config.yaml
norm_place: "pre"
positions: "rope"
rope_base: 100000.0
rope_fraction: 0.75
tie_embeddings: true
init_std_qkv: 0.0233
seq_len: 1024
train_tokens: 849500000
Each number is 128 + 24 x the weight over its row's rms, rounded and kept within 0 to 255. Layers, rows and columns count from 0. Numbers have three digits each. The size before them is the row's rms in percent of the matrix's.

# layer 5 MLP up, 2048x512, rms 0.0819, rows 1274-1299, columns 128-255
103:115106155112126099125137143101151142093163136073126158129129150183143138136143109165128078151109106156119119110144122155166114131136115180080089113155137120100161114138087153151092130076152170122124069087102147116082160099132113149103161112145112169125114100118100082113123118138142148134086138141090122128134144134098105124123146141120163105122131123080132167171159154115148126130106
101:132119137122160070137100122142132153147178123111183156127103154118116152116074127108132142168166110120168127125099155161149110122138124122102117094096118129138157151073155106095169131089130133126126128140108121123113068113134180093126103135118142155079133170134155119146132095113147154125127087113118128121138113133138121105125129165159126137169135109156104169165147135118116151114144
099:096124094153119139125083125139138135159138134114136185122099153174127086159115105152130113124109133107131155154189104107136099159136156119087104113129101138116164128123156122140121105119142145157128082120126119091120132138135135173106157101131080190143082109168109100097095157101160124134087176089146093115129170124144127172120138130119146106129091147136147102112134067152123121125134
106:098133161124151106166120138115124167149176158129116135117119139164130112132148107113131131136146163121174122122104106086108106122126115128099096131148112064171111144106077090137131066152113117148103125095104111113146131169104128126126170121131174147091104135152125138123139099104103108158107103146114172061150138163111137106134126127109090104120163149124154150105104135140138093120161
092:174156131121125140147130141158118150045138149144153124106161153153105141170129134107119121082139110123140087110132104094146109136107114122134138105143131064110086147085145157156133118106137092140133108144152120128166154065104160103130144113125089118155106132120100105133105144145129104154135098153111132141157139092082094212129108151130148126123073116101091151117137124143128150105103
112:146129157107101116112092082132149146124152121128124141120093111121159165125116113108162138149102130101164159104143089124110113132077146161130111112164145095091141111116098096098117104133107136123152107133135128142117065099120126129093121134129123137106134130144146106160121137146152167100096125113065135098124120093152127141093104136095165135149119122125121118122090095123095152116177
099:136135083158126116088153115168105144135069138106141085126158113125103107127160110110120163114132165153122144138115104112177131118111143129120112122113160136129111108109073105103120122149144111130133132131109078156147125146137118162121131144102150104153127116127151117119177155116097118163180188140143129146096104156111094153137126162115130142161139142146148117113131074115129139115126
101:142109119113151140092156134153089089154123192124128123132125124118110090115103122108141079107144159138115117125090077124127113154093130135128121152117129093158116126143138111119133106143148124137115125112150116106114110127102096114127136125114108148155102170124109116138092122118082116103167124147163131126133122106124136115139133141103081147111147125150103179149118097112118151129123
092:128097114102142151122086146100185124177135149093166098149119117169171154161109143102152122179111125102136138145110165113123143114185110143116089138163129144135115146141110111108105118132161123130099152135106132107133146111119118115104109122114156149088148089125138139153136140159110150134123106164127162127152189158127095108148140163160121093138172083134157207150089128103141126120133
104:113121144142107070095161065099131117116116133151138125147123107142134130126126163147141117134098114140120137141150119135081117092108155147160175107173138131093091184121180123167131135131102121128110112147128159149112135096140124119130169152125151094165100127122131118132144097154099129164101155139149139166119143114114143108136095130123112116136119172112144071112117148102156101132135
101:136125118140146149145108121168148161105133123129167102165116130145110143126114124123134101143149128096123119122148127106059098072149108111128159113135108133150148133107099140140121126144123129136115153121123124151137183135130152095132138127149137107124154160108132104132123122130106120148104091099159083108122159111158097121112111149132123140153124124137114160119157157121123139118073
096:126159100098090111121142090109152142142100142143141095102147133149152094169149131141139142120120135127127135081121113129136128149158162154166093067109135130170148155150123074136171153115136161131126108151156126091108107125196086092142106117114109154143135127131137181156124105095144126123091151152146119145152147119137154123121105169157105136126128128098202129113111115107124120144113
122:133120145149123109127123152165102128113123127122148125142116105163136111153088152147111156103160117116111124142167095174160145122093167073057162096121067119118130126095154154136159150172133163126163129154111129133131105111143145103143136114122152122102128131148168149084116125138111141142139126142174165112132108155170097104093079117117152128126098153156104130152142183145145144174134
100:159136106127147149130137151147122136169156138099099090108114113115088143148163131104111071152108130084131145110124110114119110183100156115085153140150145099115131138147157122086116136126101098129146153125125174144125110107162124140091170156093116126147114108133143167121101127101122148125134111101155102143139101088141181106194119096125165065121131103136155091103128103119115128130132
101:086160127121132089112130149087131119154127144132092145123119113171166178137149148129090117173164145131155117141127116172181124097143116082117102116095130145121097120135119164112108110104111135130139130180156162127091120096084092142073084096098151148088129123116104089135139115128157135102131143095149169132109122143140119085153131152093118141156108137148163126129101099148174146110152
105:158125100143156124117121102122120134116103088090119130159195114178083124154142142094088101164117131106126108119114132160107135113103156137133132152123134131152129069118131129110194093196189119197089124160120119155131134134100139116095099143124153116171136120102152102145120135113103115126104140169110130125136162119124132080115113098110111096130144099179145159094137129105133075147096
096:146099127144143143142099131125148144136150092154102119130078129155133171100122126127131129142157152109138160091124156162169121177148130119127136135142125136130140130137054097092140143137147111160156110144151106111165166129115134068119147095142123139062165125163095108098124129152138134141127146140137087098149123143131153109164125134111136084132148149152130119117098097114100139134109
101:160108106104057130134119120145159116109141130135131136143117119126166168135152095146142137123079129097143148106141144146098104164157113158079088126125095123165162175121145129118156115132070171153121151087130107148117118133113126147143163153135105137112158135113134139126190150149155153142129100170185108171155118155124140167114101123133162128129181164121137125136137099163098149100147
098:107091097130130125154121132093100182142131121108144133118128127147138129112096142121131126110111109118140128162100124098123175093127147173105133146110067117108138130151100097152169169142132071138124178120083112114091099136148125142135134136142128153131109094156094143119129124147131110136138090165136120134097120113161118109144099126170133078133109117118136113103134131149122128113137
104:183140133111139138165168131143138141170149116122112123136136149107130123087075126093125159157115104109151140150113110103131133158121120153149111042127135144146128152111155131121106122128121110193172154142107159148105123095083108122134165159142153136120121158115150153112147107133124122119117128141144160134146113080163085087151165144140099096148161139115099134114117132075142118149133
104:144133160168113138093154120139145175153137109151115113106128167168133183166104161131139153107180165151141150103136116098140128116091117111091122127154122113143123133111124088134094149140139136107112109118114156111096125151107133126134126147115130141154180100120154110141164093143116124111150126098101128112158157138105118116137133102128145152158159153113176131118119169110131123112134
099:116134095121145129131145142116142217097106123067137104106139129087135103120147114094130117109147171101126157119108111134149165072140110163131151139157175140102105130156105111125069102108137110109118120090110139131120071102162103120167086119134121149103148142103174151139121117105131111153132087083121163143108106112112202134083152152133143086118140095182091120131151096125148126130141
098:132110137122087125137149127151113102168120121134105104121105135098129122129130138147156099089128123139139126146100136130118147104161133147149196089118114143131137122121154110124079104148052154203141125093128149097147149171155138148113144146147122151131167131090115166163139115105136136113117123156115110103099133131126142134104127099134109141152145127160110144150157116148104108126076
103:153147106146145102084116102116149128089112125131096104099112105156105051142173142140111146158166152087137153135099119093144128103148144146130141123139145118126107141115167097147098112065131101129128101133149140115111131143118066178148129148179185141146085148090145144096112143109124114162120140169171105169163159113170119169105089087156092116126137188121142126160145143130121140147152
100:154135127153129093105163173128135159150128125099146104107115091124139072116128166120144124144172105185133166086107122138089111117149120099117168123162117166124116174112126166154150125155163136125124148159177176134131163121107069180147090176132166129180161147102131142120148157176140156146124136120137112147108153116140150128076108126133129104126159154134158148097166135140138064126123
095:134131130083137137151096147076061119141132103108097107135135120137120141161130155146112148100101117158123089145184116085138107122124171140106125111143133142103138171090097137139122138154140132098102131128112140127137111120105150136090112147134109146117160125131083097104105144142117131125122098124154089118117172145108069119111105125101137146144118154152106089125081118146054118167110
# layer 5 MLP down (transposed), 2048x512, rms 0.079, rows 1274-1298, columns 128-255
099:116154093125148122138135087137139178145133125166110103162123104095109119125097110107118189146120185127139141160113125075126133175112117113150139136151104122115140114135119134124131147146115134099142164111186115128139136055149109111139132167124117062130110128116154134141168165116109137128165095109175080098138110107122140108137107101139096124093123138139123103132095088170125111133120
102:128119149114117145130162095102170133120171131105160071123134166123149122192122147159122121112136118122125148100139097126075105154110135140105076116113149153133111151073136129065174136109107087135162113111157146119106126120112108157118140135154099156089171102098130135106147149156131164146121174132146101129158120106122162118147155132093105144095172128131117134113149165124148117163120
105:134155138159120157142155169136150147136114112166108076126156139124131159139140177160121136178159146139139133117129131114114124130122141114162126122130181129130163109170140075129110103140166157123120137094123160106082131122118113103156102164109146093096142157154162148101122125127148115177166149064147165136085110133102132109123126113132122154144161098109135110129116130134146145155121
099:100107087151104136119140159142112158121179111108115128130117128117146134150099131099156163156134116122150128135104119134138130110143150110125061157136117127154119133115118146151128170125135148163093135142082158078148109144116102152086144116104191031164157102136130112144167154106113131106173151137147105179132142148112102142159133106117107123151113099126116159131109136185131137102101
101:143114116104126115093145129129172162159118115123161142173104132110132095110131100126113145168116157133124127131097113164084177119125132129195128148161118159149117138174137161157136146082143106116149123105177129101101144132120128122103097097131120157127126133163130201122159137140104148133123190127146105137125110105075141104135171104142122141168131142120184082132112134133142147133120
098:120121127163122174145174106105150130160144123164149095137144152143091120132097117069125110137152134141103125126093108127142166162157101132137133136130109097160072120110149150147120147170135076161092123097108076127126123139091135106144114132118102064165112138138113133109092090109083119113131139161141091130141111150083111134147147118157122081131138135166089170165116116158158101144128
096:109098114103123132147122151132148119105133116162095164170129105092130145151116123107128128111115101121116070109106132168093140120128141168146132106117169116193136094150117183122133148141116075152117131163087155136112151167104118139111113089146117055143100099110134118104114151155160131098132103130152157113157134153090129119099149137129146093103132118134139080119137160122191075107165
098:097121101159119085143131132095170127100119074105126139143144115099106101109121104119134182133166081136110116121146144162081125133134119111103116129129168128137143111105183133132091144104106132141120150151129103137139142164114113132143115126144113123116142144128072142067163105151136132137113129107120122139129115133103146139105129085112155080125099160130138119119135114149137105118163
098:123141085176130133155126104135112129147119140118140124143117131132082149136137136093135101160128140136154143107140131122126134130154099126119207116145113173129145163116114144115107137095075112155131120175075130109145120116091135106120157113105114133124099115132171128151134161107160079123144127134129130152088132123085094107121150162119124136144140138095124165136162112146142125117114
105:151080122129094164129128172130064146111126114135149136126094106137134132089129093103075148185145120175120136141089113140111157105122145127130133156098085136111102064143143104114126140087093113101097170170133142185112148128150128097141105144120122144109126129114157138097073099156134148167172117147123104106093134139103104121100147147102154183137166081176134118134099161062137116145126
096:107102128102129146142140134148111097158131123113071095074145143165143148115124113117137167100100131125125141139138155165156125133099080158100126108122122122131140138100138100100165178093109080154116113129139141150130115129128150130130182136149114151132107141112072156093145073112120130132090123132145165141104086135128139127115114108133146110110110137123116155152118096144145147122141
098:152092075138155129122168131159096129158144136133136181148146133096122118137173069142121109140128156103156143173129102138146168153115135095118115156106122119146120128101125156158119109132136117168157151108095135161140101165121120117106115118141120145128151173110125117102125131148131152146125092138124136134099117135121123162074106133114152149106154142130134142150117148122144140134153
129:159155145113157124128122127116143144124116146167155107148127125112125117125102145097152127148154111152128136092125135098150124143149161139124120109129106089109098119141135137140124101133163206142163106068126112115144096106091132100086119148128096115152117105161149109116109137115107100191091150135088122092155111160108127137125098125096158115131116096147102108151116164119132113144141
099:104089149087137120137134119132081129129126120118142140142083137154101153122115093189121129126104146088125076182143127105106116129143120167160112149137066081126184112149155103105110133163129128162123090139152157082163135144124129081124168137132084137148123115111184156146107139123115183114180132131107128134148095147123079155129130118118190134120128159108156144161121131143147103135136
097:149082138119171140119137101107116128103118123141120101144122135140128154139144142099156113114119127137088164150127161153128146117117154135106119163125150148155174087142125115138152139164108081125097153131136139120139132142121186130127142120167130090150154151130148145161097123089141119168136124130142131146151105116162128147144123063109101160109087125126096120151130094137111106127114
096:090195115133101146153125141117115138138123139158088142093151118147126134146141167125155127149148128105093123091114111063154095107135124125110116070142122121089173164127117114138133148118096113133155101064180130145172133166119187128136128181117173124120121122117101121091156152093116120129128191127135145117144115106131124133155149148115134115134111136108101112150109162160142082121097
107:185092133134118171140169146115138123117142065116125158147093109147106128100108103108110162180115132130115191101066137096121098135173078125158119104113119116168130104133123140092104188107096128146112094112117141120129131104143082126142137100115119156171116168107102119102146138132135105144115167153120133134122125102144115128127123097146134119138136117108106109144133134096091138159149
100:155143141186106128112167101185142180141147144122155106154111126133114089148106122134115149135139154128125122096127155100111093138136163091102146127146117141126167103124102120109116129139169093124122103153073113104131157161156098081133171129151127145120114100143180093169074115097142087126105159126136126113143135140100164095165143125110188135127170138100103159149140188154118125156129
095:156135155157106106104121116147117072123157130146094135156103133128081077142171160126087063137122129162145144094152146167139106164155122136159136098133148138102125130106164150121121100135138151127161114104158158149158169151114137153118142145136162125124144119105121102087091126112153135119098139122096168134105166149128124142143148150132115157152081093118131152087142104123140160164158
091:109124117120122153113111139129141084114126142072141100099131107136124106158164148158111093112110133113120103086143129120106099147156103102132142163154102120121130091111117101130168107114114164079109149142119130059142129152129138134095102079090121144149154106115102118109149149117148121141152109113121122147152158133086144153085104107083152139078126107111144103124141112124122130096125
105:116147084133118117145164134132109111114142128123127102120107110125094152137150101120190119152117142100108101128101157129137126131135131166119174082114099133179113106091107134105155169149115113131117146144105153112100101129152135147148145140094156202166073165117099114147131146113139107134138116142146149158141112102164116107127111145102153149098135162092120117103134115094103126128118
095:135113140170124142128074126152136079120135121148138137123113093141130102139136135140125141119104146112102088105144141150143123117151153140130154128171107115150105096071140144105160123105141102144148180148147129160173130177120153103114147167113141106153134164112094112128132150153123117201166136120111120151087130128091141118125145133122157100148126105134127160127125112171129129096145
094:110142119140151152122092123139153140088128128139167134170112117133133149125110083103119110161123109111138117167131101126168147113107117129098085172111128105161112127111130138101128116106127087098143127142174134139143093141095136143149117137086146112119102154107120146102145139163106112135161155110120088178166118116142091151108134163106163117124104173130161157124133144108106123122136
098:103102118132111154110084117127084106119091129096126150154179174136158187075151118099127069134139146145139131068137118156067101112090162129131108116120173163128150083133131152104132139189136172146149112098099144116132116111128167125111124099144104134121128127145114116089129119147132134107151133095085141093120093146063107148121154132110099159164126114135083127145108115111132130104097
098:084131123115145120147147089092114115059125080103121150149136086120127143155129107126106146103101153107115127125124148166160129145124113117126124092097123141111137109116164118106064108121129124134164109075108109083126126112109189083133096119125167144133129108119155122133125119126145102139141153099128137125093136121081130161138162131058103172122162110134049122095155102136105160127065